Part of a small language model's weights: RMSNorm before each block, no biases in attention or MLP.
Each number is 200 + 40 x the weight over its row's rms, rounded and kept within 0 to 999. Layers, rows and columns count from 0. The size before them is the row's rms in percent of the matrix's.

# v: layer 7 attention value, 256x256, rms 0.261, rows 43-63, columns 128-255
# o: layer 7 attention output (transposed), 256x256, rms 0.235, rows 43-63, columns 128-255
# q: layer 7 attention query, 256x256, rms 0.183, rows 64-69, columns 128-255
# k: layer 7 attention key, 256x256, rms 0.186, rows 64-69, columns 128-255
v43,101,157,160,234,147,236,225,198,188,92,241,169,271,172,228,196,229,213,208,223,265,197,188,193,172,196,188,153,157,192,193,155,236,192,186,223,162,169,155,223,149,263,174,198,216,217,167,222,205,262,190,198,198,155,179,159,163,234,170,209,254,202,150,247,219,193,208,184,183,188,220,201,271,172,290,265,192,166,137,219,220,117,180,193,232,262,199,161,154,241,207,239,269,189,204,252,191,215,230,194,202,245,258,216,146,214,177,233,224,187,284,178,239,126,278,186,191,198,164,73,232,204,258,158,148,148,184,198,213
o43,097,212,267,263,148,162,242,212,184,245,200,207,206,282,216,125,192,189,158,128,172,155,153,249,196,239,174,254,204,166,289,169,228,193,267,210,208,169,187,139,233,158,220,201,207,209,192,206,187,137,165,203,216,155,191,203,153,243,158,194,232,142,169,284,264,231,187,176,124,170,258,215,213,145,155,288,192,237,196,239,243,191,217,256,225,209,257,210,279,182,197,215,175,214,137,230,167,256,249,219,232,204,286,238,245,221,207,200,241,176,229,152,210,226,220,150,191,152,139,160,100,239,187,133,148,224,212,190,203
v44,102,196,193,256,190,115,156,237,111,211,187,206,173,166,199,225,184,163,215,180,169,215,193,145,210,221,198,100,177,191,156,242,208,179,232,178,180,209,157,186,201,161,126,161,204,179,229,244,172,172,161,202,144,211,160,203,152,162,184,187,243,195,215,252,172,148,172,223,181,204,214,187,264,147,183,219,197,214,240,299,224,208,224,210,235,133,220,254,272,198,187,153,98,180,259,162,228,253,108,112,170,138,165,213,215,169,217,189,213,186,207,312,236,220,234,179,205,272,130,214,192,173,195,213,246,278,207,235,151
o44,097,131,272,209,188,191,204,240,241,200,169,194,222,190,189,213,298,148,193,205,181,154,227,194,248,143,185,179,147,180,258,157,181,186,246,178,167,216,183,180,218,161,180,232,165,156,171,262,208,141,178,204,226,226,187,238,169,224,260,160,157,215,196,193,168,153,111,233,144,194,203,221,247,258,228,154,204,179,202,173,281,213,165,242,240,209,260,163,234,175,277,254,196,197,136,198,234,209,216,200,193,243,193,108,190,220,283,218,191,184,162,172,222,146,232,152,166,174,180,308,178,231,172,228,173,243,195,226,185
v45,094,254,191,238,200,152,228,147,217,292,209,210,223,205,198,203,204,224,226,271,188,197,199,120,259,164,164,131,153,220,202,111,198,127,209,197,238,183,230,230,244,200,214,219,266,123,200,260,212,223,235,254,215,235,199,259,227,172,187,213,164,209,191,217,221,287,280,177,185,135,247,197,190,140,271,198,200,182,239,206,212,228,227,220,228,176,158,135,202,223,118,170,173,162,251,204,206,249,178,140,160,152,235,198,200,308,259,220,190,219,209,158,184,210,241,152,206,165,268,208,199,149,183,184,171,260,113,251,218
o45,090,215,208,184,184,222,177,164,198,156,245,195,175,184,232,226,217,227,146,244,230,193,228,194,182,269,165,184,241,231,213,146,175,250,202,203,130,164,298,253,220,215,211,192,243,246,111,280,175,205,164,171,237,227,214,136,201,141,191,186,261,291,173,226,156,227,261,149,199,227,190,144,154,223,236,215,167,223,232,245,282,192,228,299,283,185,216,175,149,227,210,179,240,159,153,210,198,173,213,170,192,263,153,184,236,223,209,209,185,131,224,243,237,157,183,223,165,196,220,159,157,216,311,168,111,177,211,223,214
v46,108,129,136,235,265,190,182,222,145,250,172,222,171,175,193,167,105,215,224,226,123,182,134,246,189,142,175,254,203,211,186,174,153,231,216,257,205,226,146,226,192,197,191,190,172,168,179,173,220,166,214,225,203,222,174,163,133,205,219,143,151,214,134,168,223,168,181,288,265,190,170,169,179,185,223,183,216,165,259,231,180,242,190,249,225,202,270,285,174,119,179,164,153,186,194,155,175,181,234,116,127,256,212,164,216,244,235,209,93,202,242,238,182,137,231,111,178,211,218,243,193,173,228,192,170,247,190,217,188
o46,102,190,130,228,163,173,249,199,196,194,181,211,211,163,194,195,218,218,189,187,233,192,196,224,219,200,193,257,186,176,117,275,247,178,249,236,226,212,269,315,190,278,169,169,193,185,144,249,157,156,175,208,225,236,221,188,179,216,208,241,185,178,222,135,246,209,259,284,238,228,242,210,205,216,187,201,201,239,238,263,208,198,219,168,272,168,235,233,177,227,213,157,230,181,241,175,315,211,182,237,181,270,218,191,199,214,233,164,152,125,149,178,136,166,224,235,200,132,155,176,183,267,154,281,213,169,224,210,232
v47,099,208,235,139,188,161,212,207,167,243,183,190,178,238,149,163,198,218,172,293,148,216,243,216,258,213,228,195,198,193,165,179,186,214,245,221,243,183,244,180,225,243,234,174,230,128,200,213,171,258,239,224,259,194,132,274,158,193,124,175,226,132,200,217,178,202,245,182,256,207,225,246,156,168,211,231,236,156,188,250,194,211,118,196,197,194,150,191,156,250,236,169,258,214,178,240,106,171,203,201,154,192,188,165,194,258,200,185,285,222,212,168,236,191,169,161,176,251,226,219,208,236,172,232,263,199,178,284,235
o47,104,151,214,156,171,161,158,211,217,166,172,230,170,260,198,180,166,238,248,267,73,243,230,219,288,192,210,216,209,183,143,179,217,169,221,152,185,160,234,223,140,159,235,292,251,151,182,151,259,264,191,196,174,196,231,252,137,261,197,190,226,167,204,255,183,151,247,174,190,226,256,131,149,158,144,268,278,186,134,186,228,209,220,240,192,248,169,176,200,162,247,125,225,125,193,250,241,217,194,187,163,222,220,186,247,165,245,240,257,187,245,189,163,191,167,202,141,181,264,242,275,174,228,131,171,193,243,183,220
v48,104,214,163,187,253,133,204,139,165,129,205,217,234,176,179,178,242,116,229,166,193,202,211,229,191,160,237,239,182,257,199,182,192,160,237,136,143,176,172,135,200,285,159,167,180,286,222,232,131,132,187,131,157,207,180,172,190,197,179,151,75,158,219,223,196,264,180,232,158,233,216,181,175,250,229,247,165,214,279,212,172,196,228,267,246,203,257,203,171,179,197,198,194,183,200,229,220,165,168,140,262,231,188,223,195,198,180,237,240,188,267,232,189,192,195,180,169,83,171,203,229,204,183,153,178,166,159,166,107
o48,100,255,240,165,137,243,204,175,129,180,166,196,209,121,227,222,225,218,243,187,197,163,195,244,165,253,227,247,232,152,159,155,219,220,317,200,285,190,195,211,305,227,132,282,228,214,231,218,191,250,166,174,228,176,173,139,162,110,165,191,172,225,232,244,168,195,216,226,209,218,293,278,222,144,205,230,232,144,254,169,159,246,130,183,255,242,237,234,163,188,180,179,143,168,216,194,197,177,104,224,134,164,208,220,163,208,249,196,209,225,220,171,247,217,255,195,177,212,175,194,188,199,288,141,191,269,189,229,185
v49,103,240,199,222,176,265,156,234,86,131,231,171,244,239,100,168,213,147,252,281,256,198,214,202,185,187,250,201,187,199,164,145,175,171,200,175,247,215,203,200,222,202,212,223,160,230,195,198,185,249,177,175,174,339,159,190,188,181,197,195,166,237,151,208,222,192,225,218,149,142,251,291,212,168,281,228,173,160,222,232,210,163,249,135,139,177,166,208,149,163,197,138,154,148,218,176,240,206,214,235,202,199,141,227,205,222,214,222,263,220,153,283,192,206,183,263,163,239,250,123,226,180,269,267,169,185,233,237,190
o49,100,211,175,194,117,266,109,224,225,128,195,216,180,224,180,177,235,172,169,182,232,210,156,177,151,96,176,180,228,184,171,219,188,290,183,202,188,242,180,155,270,198,236,229,200,204,179,232,252,189,255,210,145,187,148,263,217,248,256,216,195,150,207,172,212,262,210,197,240,191,234,178,276,153,189,192,215,189,216,268,220,172,203,210,138,152,139,239,183,214,159,205,150,221,136,221,266,198,216,306,204,139,200,193,189,269,199,259,169,185,162,268,236,211,121,166,146,132,223,229,201,249,219,199,248,163,236,185,167
v50,100,237,176,231,216,132,122,163,184,130,200,225,237,258,214,199,175,168,228,197,229,274,253,227,176,129,208,223,211,204,227,150,225,185,263,266,219,192,213,246,134,201,281,247,181,201,226,188,173,190,182,166,250,240,156,217,248,200,277,174,226,206,230,192,262,252,210,107,190,246,247,236,239,273,144,232,227,242,144,194,143,169,249,238,205,171,194,137,173,161,179,221,220,216,194,196,188,203,235,167,193,150,163,209,233,176,198,201,261,240,163,101,224,188,207,188,229,254,210,180,164,258,175,212,205,222,151,228,185
o50,101,259,189,270,221,311,198,110,218,234,204,172,242,212,194,183,275,254,164,178,74,202,114,158,170,190,169,188,218,254,187,182,234,291,165,224,214,219,182,157,242,150,217,169,202,262,209,195,239,149,185,148,221,195,194,204,165,205,255,244,179,173,208,213,165,181,183,195,175,216,219,179,154,228,222,278,182,139,184,189,177,194,219,134,232,212,187,174,191,177,200,165,182,179,261,225,133,251,200,215,267,188,311,178,236,161,185,260,163,220,132,173,146,182,232,157,230,133,199,179,290,210,269,212,176,207,191,186,183
v51,101,243,273,205,312,231,258,226,233,262,238,247,206,176,174,224,244,199,177,240,256,205,205,187,240,148,195,181,227,160,158,188,160,167,185,178,138,194,223,221,149,287,203,183,174,210,244,229,179,226,214,162,151,242,247,230,157,192,183,222,200,157,146,131,216,222,267,178,191,211,186,206,212,206,202,210,181,208,194,199,259,212,199,196,177,234,184,148,158,238,234,217,201,265,253,192,197,149,261,211,202,238,274,159,128,231,180,151,161,166,251,164,218,211,216,228,181,235,186,241,163,175,237,125,262,171,235,259,231
o51,099,145,222,286,217,257,266,154,200,259,188,174,186,287,189,232,149,162,244,187,244,135,253,203,240,204,157,267,229,158,189,156,249,232,237,136,107,232,96,200,176,217,171,131,291,214,262,167,222,201,154,204,206,195,197,220,248,163,220,194,210,198,217,90,222,181,149,175,164,113,205,186,175,234,237,228,207,258,250,242,187,214,274,265,128,104,234,248,157,175,169,229,114,150,217,254,185,158,206,138,256,238,206,174,164,200,249,191,228,113,195,163,240,159,219,195,158,177,207,253,194,234,218,139,253,149,201,175,216
v52,096,223,164,188,159,245,225,278,212,243,200,200,183,163,282,218,144,152,220,175,223,164,184,245,165,207,166,195,180,265,132,228,205,194,160,138,233,231,262,199,211,152,235,161,284,171,221,176,143,181,173,190,127,215,257,244,177,224,202,202,193,168,234,288,198,181,131,213,175,245,171,157,186,242,215,174,249,220,128,161,128,248,216,178,250,209,187,225,207,226,193,210,164,224,262,227,226,93,242,219,194,197,210,202,145,213,215,179,216,201,180,197,165,280,268,160,271,242,130,273,227,159,236,218,158,165,225,155,249
o52,094,230,214,183,294,204,224,197,186,283,214,162,259,213,206,188,173,185,172,205,228,201,253,266,143,174,205,238,246,208,167,187,232,182,207,171,242,197,300,193,143,223,174,158,212,216,246,187,147,171,275,264,99,108,184,118,204,165,226,148,174,207,259,200,182,184,173,182,211,162,154,139,237,203,231,173,187,220,177,140,213,147,168,193,235,207,220,117,215,215,206,160,119,187,223,191,166,139,163,154,177,227,211,216,283,195,267,134,242,249,134,285,199,176,223,144,171,282,207,199,175,185,125,132,171,218,186,214,173
v53,115,220,213,200,230,152,247,201,116,186,163,197,206,199,215,249,242,109,151,193,87,220,159,223,161,178,210,287,190,193,197,226,226,143,214,140,104,174,196,283,172,142,198,218,216,281,217,162,151,180,143,176,180,141,267,170,235,187,281,122,261,206,231,205,180,180,244,189,214,125,220,235,268,163,239,158,115,201,209,234,260,194,172,263,254,196,236,211,197,106,135,177,160,146,228,245,259,234,197,174,197,196,187,185,167,274,197,194,187,267,190,202,184,200,216,126,220,258,199,130,236,189,233,218,134,200,265,200,169
o53,112,202,240,190,207,182,286,180,224,212,153,255,218,246,177,234,239,172,181,273,195,113,182,235,135,229,173,269,153,190,189,211,220,215,215,189,195,180,199,287,271,145,172,220,195,196,188,205,219,100,208,220,198,113,154,216,193,250,207,221,183,275,116,164,258,203,188,248,183,217,222,129,223,202,252,104,178,223,224,163,212,223,149,184,266,196,178,166,229,149,253,215,185,224,200,213,226,217,210,260,222,206,242,197,212,259,222,136,161,207,201,199,258,245,228,218,190,161,159,219,255,189,162,180,183,203,188,165,255
v54,100,226,160,168,233,126,336,178,209,206,186,220,181,216,155,270,233,269,196,190,205,239,186,200,128,183,236,237,158,189,201,245,186,230,193,260,177,187,167,230,241,227,191,222,135,194,206,252,186,241,212,169,178,211,183,140,237,170,276,280,182,186,167,97,151,130,225,219,202,239,257,134,195,170,264,161,211,179,234,134,149,216,162,198,247,198,211,225,163,213,202,218,238,178,186,189,227,213,125,88,177,175,228,206,160,158,272,143,236,188,158,235,145,259,161,191,169,168,241,199,197,233,95,189,187,268,208,250,227
o54,093,202,166,157,198,235,227,194,78,163,213,196,145,175,217,192,221,168,212,222,161,155,153,127,239,159,191,225,228,262,209,179,174,225,173,116,187,276,234,224,239,239,189,188,144,206,185,217,222,153,161,137,241,231,156,171,239,233,237,266,165,217,243,148,217,188,221,195,171,279,209,167,214,249,208,187,177,224,161,232,159,195,238,240,205,227,191,223,133,169,212,232,201,298,168,238,184,176,207,218,178,155,161,202,301,136,219,245,184,151,152,146,170,266,217,225,251,162,125,164,220,178,168,123,239,240,190,208,202
v55,098,191,232,174,212,209,268,211,233,192,167,238,167,154,233,209,310,216,199,276,139,179,175,290,213,185,220,214,198,212,258,170,284,212,155,169,165,244,221,209,189,249,132,200,174,154,207,150,159,132,212,223,131,153,171,252,204,247,127,228,160,191,270,200,217,192,220,210,184,247,244,181,220,212,149,236,216,200,192,290,201,203,209,176,213,162,304,164,145,197,190,220,132,210,178,304,225,217,233,243,169,218,219,161,214,156,270,176,198,159,189,137,209,261,238,181,200,222,274,176,181,186,276,219,233,223,256,176,162
o55,094,235,183,213,199,262,191,244,156,245,226,174,233,215,226,169,132,204,343,245,228,202,179,131,215,152,267,271,324,215,105,276,210,216,134,225,196,240,199,244,206,192,168,155,217,195,243,231,185,208,145,252,232,264,187,159,266,257,178,165,225,161,258,223,225,201,139,193,211,195,234,212,197,171,232,173,237,203,193,249,226,201,175,207,174,173,183,192,131,244,269,212,191,177,174,227,216,186,230,180,160,192,260,194,240,210,169,177,168,105,100,160,236,168,228,212,188,193,126,185,155,124,225,215,192,130,167,202,238
v56,090,215,171,216,205,275,153,188,187,236,186,153,224,222,174,227,151,206,266,202,156,189,256,265,203,170,264,193,239,157,156,171,237,163,229,218,139,209,219,193,192,189,245,215,257,236,270,262,190,116,228,158,236,221,174,197,200,228,198,214,137,126,263,257,219,183,203,224,199,170,153,186,132,127,215,200,153,173,192,209,185,190,232,198,273,230,178,220,176,172,119,140,193,243,175,178,209,243,200,253,226,181,220,144,190,236,205,125,223,212,185,178,191,108,240,151,233,200,262,142,257,201,197,177,228,204,299,149,248
o56,091,186,217,173,185,245,240,182,260,166,184,261,292,274,184,195,164,226,255,239,164,203,194,228,217,268,302,204,247,179,188,228,211,237,194,200,208,221,233,212,194,232,181,152,175,147,195,249,177,218,267,170,181,222,172,204,222,246,193,230,257,178,204,238,201,216,184,231,224,206,135,207,220,180,233,181,130,217,241,159,245,262,186,183,210,239,194,179,235,223,232,255,226,149,223,164,251,213,220,184,213,191,277,152,155,209,172,215,192,254,180,186,213,193,191,149,269,151,242,114,237,251,167,227,178,218,244,226,157
v57,101,206,205,211,148,222,122,187,133,153,219,173,200,221,202,135,193,168,213,233,132,180,209,283,241,230,126,183,243,105,185,247,226,204,188,230,214,161,193,274,122,194,156,238,215,216,201,152,240,188,283,258,155,171,167,245,193,152,193,161,202,154,247,245,174,223,184,121,200,152,189,312,236,189,137,206,161,164,197,231,114,182,164,182,252,161,262,219,240,197,187,227,115,127,152,237,155,241,209,207,290,137,229,161,183,174,213,181,188,191,249,152,225,182,179,203,197,199,182,273,207,201,165,191,175,248,167,223,203
o57,096,193,184,181,161,237,210,236,188,217,186,197,201,137,236,191,202,209,136,231,154,249,209,166,257,225,266,267,181,198,167,245,220,170,161,179,167,157,292,176,191,235,245,229,217,290,162,198,185,221,190,194,279,215,206,275,194,151,123,131,206,307,219,257,230,224,218,219,166,179,154,246,256,192,165,230,199,175,178,121,196,255,248,176,250,175,246,229,202,208,226,115,233,226,244,176,310,217,171,121,196,219,224,218,210,210,149,204,224,262,165,203,167,77,241,160,210,177,228,252,176,180,211,239,219,159,215,134,214
v58,101,158,215,159,262,283,265,350,211,146,239,140,262,182,185,187,213,193,164,192,183,207,193,168,150,227,212,188,167,216,208,237,211,240,178,203,169,184,232,258,218,193,248,212,228,221,242,239,197,201,142,161,187,278,214,151,169,248,214,227,212,160,156,121,276,166,182,214,179,228,251,246,220,208,195,236,178,293,119,175,173,199,231,216,138,239,207,236,168,197,231,104,142,263,258,158,174,193,187,226,214,243,259,209,221,125,201,198,195,121,242,199,84,159,169,204,197,217,258,144,227,215,177,163,223,174,230,289,206
o58,095,159,193,234,188,202,245,255,182,198,218,227,165,225,183,195,225,242,124,206,143,178,171,244,190,169,201,183,290,198,171,253,217,190,127,207,189,227,249,258,185,226,235,185,167,201,161,185,264,200,187,150,152,166,172,232,204,206,212,191,226,130,203,150,277,231,115,199,147,187,167,220,212,239,148,169,257,170,165,175,207,147,219,183,161,173,206,204,252,202,286,232,204,172,226,201,154,229,279,195,252,177,245,199,259,185,240,256,162,143,268,243,194,268,159,192,198,201,199,136,244,188,125,226,253,198,146,232,187
v59,094,197,234,219,159,171,281,206,231,246,195,191,169,182,194,167,181,138,252,219,160,198,191,161,199,240,202,195,166,183,193,181,166,208,230,183,242,208,241,235,193,230,227,274,196,143,197,197,106,137,233,296,156,208,190,166,193,179,189,162,247,87,134,214,229,151,206,200,208,210,164,243,114,270,198,184,180,243,182,168,197,233,190,248,130,161,199,247,210,165,188,240,168,205,212,194,203,168,182,182,191,231,207,227,238,280,117,165,151,234,187,123,224,252,205,179,148,185,129,160,179,166,208,207,173,198,215,197,207
o59,092,175,190,147,201,244,249,158,236,193,197,184,180,217,149,191,199,257,220,251,215,194,226,214,170,197,166,230,176,233,201,170,242,158,232,201,217,226,235,206,247,273,209,258,229,137,228,267,184,229,249,144,161,180,208,132,160,188,239,180,198,213,216,169,214,184,89,207,165,241,179,181,217,223,224,215,181,208,171,198,208,138,209,263,235,217,129,143,234,206,188,137,206,140,276,178,175,220,121,228,236,227,162,217,173,214,204,171,201,224,285,280,202,208,191,169,219,213,220,183,319,186,256,216,131,237,261,179,186
v60,092,213,187,174,202,163,206,182,176,192,246,220,181,196,180,266,224,153,207,226,259,298,189,171,203,219,150,137,226,233,178,167,215,167,207,207,217,108,187,108,218,183,231,215,220,242,152,194,205,229,170,216,167,191,221,137,208,217,150,258,187,176,222,205,162,212,187,179,271,183,212,209,239,237,190,230,269,257,223,256,274,230,317,226,209,287,221,272,173,264,122,232,130,211,168,301,247,158,259,224,191,263,187,206,177,252,255,153,251,132,204,150,250,153,153,196,208,189,144,200,245,148,167,194,164,222,143,195,176
o60,092,109,239,204,210,254,175,177,240,224,200,205,229,157,161,195,292,276,194,197,239,182,199,182,212,229,189,224,168,240,254,178,176,236,262,170,249,203,207,175,260,150,182,218,219,192,232,182,206,228,219,211,204,250,221,227,243,198,199,148,190,180,209,216,177,223,166,190,217,198,198,175,177,164,209,209,200,201,210,118,217,233,186,194,187,231,294,244,195,243,232,234,208,218,210,187,221,232,197,222,215,259,227,220,250,204,237,232,228,216,286,178,227,194,188,159,188,217,228,283,169,160,223,194,190,209,223,250,162
v61,099,90,229,175,233,161,222,255,186,255,275,197,123,193,188,215,296,191,234,183,230,243,282,194,234,173,223,194,192,245,146,192,242,223,230,282,166,222,196,264,304,227,179,258,213,199,222,180,197,258,177,239,206,289,223,179,186,226,170,199,153,196,149,202,225,204,156,141,193,219,210,218,110,134,271,207,171,230,102,200,163,222,213,170,203,220,178,255,68,238,178,189,212,192,219,261,215,190,179,223,132,184,171,184,212,229,224,243,292,165,204,214,186,201,227,126,147,161,256,230,242,97,185,261,200,260,184,212,233
o61,098,201,191,165,232,160,163,209,186,121,199,203,204,165,175,131,182,261,183,224,180,230,188,172,252,159,263,227,204,258,125,261,177,241,208,172,219,223,204,157,232,266,138,240,131,148,184,186,99,231,230,222,147,211,174,176,164,208,161,155,189,210,204,174,224,198,171,189,196,276,147,194,242,242,221,212,241,239,163,266,344,212,244,238,162,194,219,205,205,204,212,188,221,221,164,218,180,193,156,172,155,218,200,218,275,245,258,239,232,147,186,261,171,234,167,232,152,267,252,233,212,145,219,240,180,228,177,218,186
v62,104,189,181,237,206,184,206,159,178,221,230,209,178,261,223,124,227,232,191,102,162,198,171,183,133,264,139,219,284,236,216,224,172,305,152,215,186,198,176,196,195,239,168,276,230,168,226,185,131,213,102,207,189,211,155,193,191,182,224,216,180,183,222,235,210,237,191,195,166,208,161,214,90,236,255,284,224,135,269,209,210,211,237,158,211,172,172,198,257,249,107,168,164,172,187,185,95,172,245,185,254,236,178,125,217,173,147,160,173,172,237,229,189,151,240,254,211,158,175,241,262,191,216,228,182,140,212,173,164
o62,100,233,213,157,234,170,225,152,152,136,244,247,237,150,162,168,145,185,189,219,133,256,249,316,188,183,167,207,219,213,234,202,167,207,227,166,250,254,233,206,154,111,211,214,180,154,223,136,126,177,144,123,137,247,244,251,175,221,148,188,187,205,138,206,194,126,209,213,203,179,288,229,157,242,178,204,138,180,141,218,176,262,179,178,130,188,221,270,253,246,229,202,186,194,207,192,117,213,174,130,165,225,175,165,161,251,179,184,177,274,234,267,195,170,199,205,236,211,170,227,183,240,208,167,166,187,261,287,205
v63,094,238,173,214,190,195,230,207,169,159,207,161,196,295,213,308,196,141,154,255,203,219,247,158,213,148,146,259,198,185,191,228,214,207,130,154,241,197,147,168,186,199,238,181,218,206,170,200,108,199,164,176,173,220,263,156,237,145,234,160,214,228,260,199,280,181,223,268,286,169,206,188,170,190,255,247,200,173,198,189,133,170,182,190,234,197,209,289,187,188,207,169,174,212,182,166,176,221,142,220,179,123,235,218,204,244,273,194,220,240,185,184,187,254,170,276,213,132,191,168,273,205,167,171,162,123,178,136,126
o63,090,195,244,129,198,244,206,220,175,154,157,243,215,216,188,276,261,210,208,214,174,259,222,198,184,143,157,213,264,181,212,237,168,214,203,190,216,197,208,154,242,197,248,221,200,236,165,204,96,210,227,182,183,216,188,61,169,243,221,210,189,191,187,248,269,180,247,253,204,180,247,120,157,120,257,279,202,265,154,197,152,171,187,219,245,227,215,166,224,207,188,205,242,218,184,145,186,272,219,229,184,195,180,241,204,214,261,182,261,289,186,157,237,282,253,178,192,212,139,210,196,167,107,189,263,97,207,200,179
q64,112,149,186,191,181,210,223,201,194,235,141,215,213,216,200,233,197,207,260,187,184,198,262,201,218,147,130,198,161,195,240,169,230,182,207,231,250,125,148,217,171,187,164,159,182,137,207,152,194,235,224,235,215,243,197,126,255,190,109,180,159,213,171,224,184,254,159,198,242,154,131,283,136,240,200,206,246,232,190,203,222,247,198,177,286,215,227,194,174,237,224,196,212,217,276,207,227,187,213,228,182,244,212,248,244,242,179,222,165,220,252,204,249,308,167,193,135,274,217,181,211,282,163,169,224,258,242,240,177
k64,084,234,230,158,130,266,196,176,194,218,216,272,237,185,263,131,138,198,203,209,184,181,266,149,215,199,164,210,205,185,178,185,238,227,217,212,188,230,300,219,207,222,188,214,217,186,248,231,219,111,200,181,246,224,213,202,247,169,251,119,246,183,224,244,212,206,286,195,184,194,207,146,177,182,213,194,229,211,182,234,241,183,242,142,144,158,172,177,110,187,172,205,246,217,125,185,189,221,268,84,216,171,167,275,90,236,196,125,186,146,205,170,185,195,212,170,266,166,199,265,279,196,199,179,187,174,241,246,266
q65,080,228,245,221,233,181,198,217,165,238,130,153,164,232,219,173,188,230,181,170,200,187,174,236,255,192,239,251,124,127,100,247,211,105,190,186,254,122,235,189,99,271,188,209,229,146,170,225,191,170,176,266,179,205,156,194,185,158,185,225,229,153,279,168,161,194,173,161,175,156,144,161,127,202,219,172,219,259,134,177,199,189,186,220,162,152,239,177,187,186,188,185,189,234,270,222,215,181,218,257,179,206,176,162,247,201,131,238,236,204,159,209,223,209,180,194,128,220,215,135,238,195,137,210,177,214,188,191,133
k65,094,291,203,197,194,205,139,233,239,224,231,184,236,224,264,159,157,219,192,214,248,183,266,240,116,125,178,204,207,210,204,212,174,249,197,279,175,191,207,244,172,192,192,178,136,141,222,200,183,142,231,207,235,181,269,153,200,229,174,175,157,192,166,206,275,165,198,172,146,188,235,229,220,238,159,200,219,216,175,170,190,248,307,161,205,188,180,262,211,223,268,192,193,189,204,176,184,132,190,193,257,166,252,250,172,268,293,215,143,167,254,116,217,236,201,177,212,210,130,174,226,225,281,114,260,185,159,290,171
q66,096,187,250,242,198,263,134,172,205,252,151,170,266,185,204,229,211,225,172,212,247,191,189,221,192,180,165,203,201,125,197,222,223,160,250,133,211,194,203,223,146,203,221,112,186,201,171,224,150,224,191,188,112,237,242,200,241,130,200,202,209,214,248,119,163,156,178,201,185,148,168,181,202,167,193,169,117,145,179,163,195,277,188,205,197,138,240,245,195,254,186,209,195,154,194,175,149,176,188,220,248,187,133,191,169,208,183,223,174,169,202,119,302,211,181,220,114,232,231,183,176,180,140,210,143,175,221,147,228
k66,098,268,190,165,225,255,286,282,249,191,206,219,248,212,119,189,103,191,185,164,228,186,224,231,194,173,184,229,185,246,218,147,169,284,153,233,132,158,222,179,308,178,218,265,185,155,133,159,238,182,213,180,163,183,218,264,223,163,188,231,194,231,242,237,128,199,213,191,176,233,212,220,193,233,254,183,261,274,200,165,302,179,264,266,151,213,203,159,225,144,246,198,166,241,236,174,250,238,178,184,143,189,292,179,289,224,201,197,148,146,186,187,198,216,229,174,218,151,155,215,222,165,217,200,217,204,193,222,215
q67,088,146,164,171,263,225,209,213,227,232,147,186,119,210,212,164,164,181,247,179,195,224,180,156,176,158,249,123,150,281,184,142,200,224,218,240,214,190,289,244,123,204,149,238,230,230,194,168,189,231,244,208,210,140,154,88,187,229,178,271,174,179,221,214,114,209,193,213,73,205,234,171,169,129,160,177,212,290,183,195,227,226,205,284,281,231,170,165,118,187,231,217,178,202,206,184,201,304,239,231,260,253,171,210,231,161,220,161,244,193,142,218,205,169,216,166,105,164,182,195,184,222,225,220,215,114,229,223,134
k67,090,232,238,246,122,262,200,178,203,224,107,249,292,163,249,222,209,111,150,256,132,225,180,254,255,200,212,192,182,234,193,184,215,196,246,208,227,208,165,148,261,307,171,276,189,190,231,139,247,219,180,191,224,196,169,206,204,192,189,155,201,156,193,245,200,190,188,173,205,191,204,225,194,58,195,251,281,191,202,186,198,239,188,171,133,172,187,177,197,262,226,299,247,275,186,170,161,194,236,176,190,192,250,183,159,225,181,196,160,225,149,199,160,240,223,198,241,197,144,199,230,268,172,196,218,267,243,245,252
q68,100,199,161,193,196,217,228,150,168,185,137,227,242,173,164,177,222,210,213,221,207,265,198,202,159,230,213,201,160,170,234,181,193,237,211,182,213,170,180,182,135,271,164,187,249,176,227,184,123,260,192,266,146,164,211,223,233,167,198,182,166,231,199,114,270,243,262,158,285,176,240,227,195,183,156,236,255,124,248,217,200,241,212,196,253,179,224,219,202,255,188,144,221,171,156,231,174,130,198,152,245,211,148,288,252,217,203,181,174,224,212,213,189,236,239,240,147,218,261,178,154,237,201,194,306,189,150,201,161
k68,089,202,218,162,209,226,172,238,225,169,234,157,166,185,185,174,170,238,186,197,226,166,269,212,187,212,111,149,215,258,175,114,166,185,248,190,133,145,271,254,194,231,189,245,209,188,239,262,232,156,248,273,175,211,195,163,251,227,187,265,243,129,145,176,235,141,210,251,175,215,239,184,233,241,271,190,194,201,178,244,149,225,204,122,193,187,132,217,272,132,209,266,208,219,191,175,239,182,215,155,225,215,140,191,170,171,244,235,186,158,146,215,209,189,174,230,201,254,156,183,182,258,191,221,173,169,237,213,153
q69,098,181,179,141,163,187,261,224,210,213,192,221,206,116,236,94,193,194,254,232,159,183,176,176,208,149,212,213,224,204,177,215,217,205,239,178,177,254,199,126,216,235,161,223,187,245,230,198,246,226,130,107,216,249,225,156,225,215,162,190,144,213,185,212,172,251,205,122,274,235,242,207,174,147,191,184,233,175,197,217,234,222,234,203,217,227,255,170,135,156,252,216,122,169,246,174,169,234,173,218,201,151,172,233,136,202,184,171,122,234,191,213,196,196,127,222,224,106,186,186,263,276,188,270,273,168,222,264,164
k69,085,190,164,194,181,203,191,281,259,163,203,189,179,179,174,210,244,259,151,261,176,258,151,175,187,172,237,188,169,181,221,195,131,250,298,216,221,143,261,178,213,214,177,216,172,183,197,159,184,209,276,143,283,189,200,231,183,230,233,299,170,124,237,260,240,182,183,247,185,276,214,151,258,161,257,117,219,187,189,169,225,203,195,137,198,170,196,200,159,153,274,259,174,153,198,161,234,245,168,176,204,170,226,201,156,214,234,226,211,173,246,219,192,155,147,138,180,155,174,230,159,145,144,198,179,204,208,232,233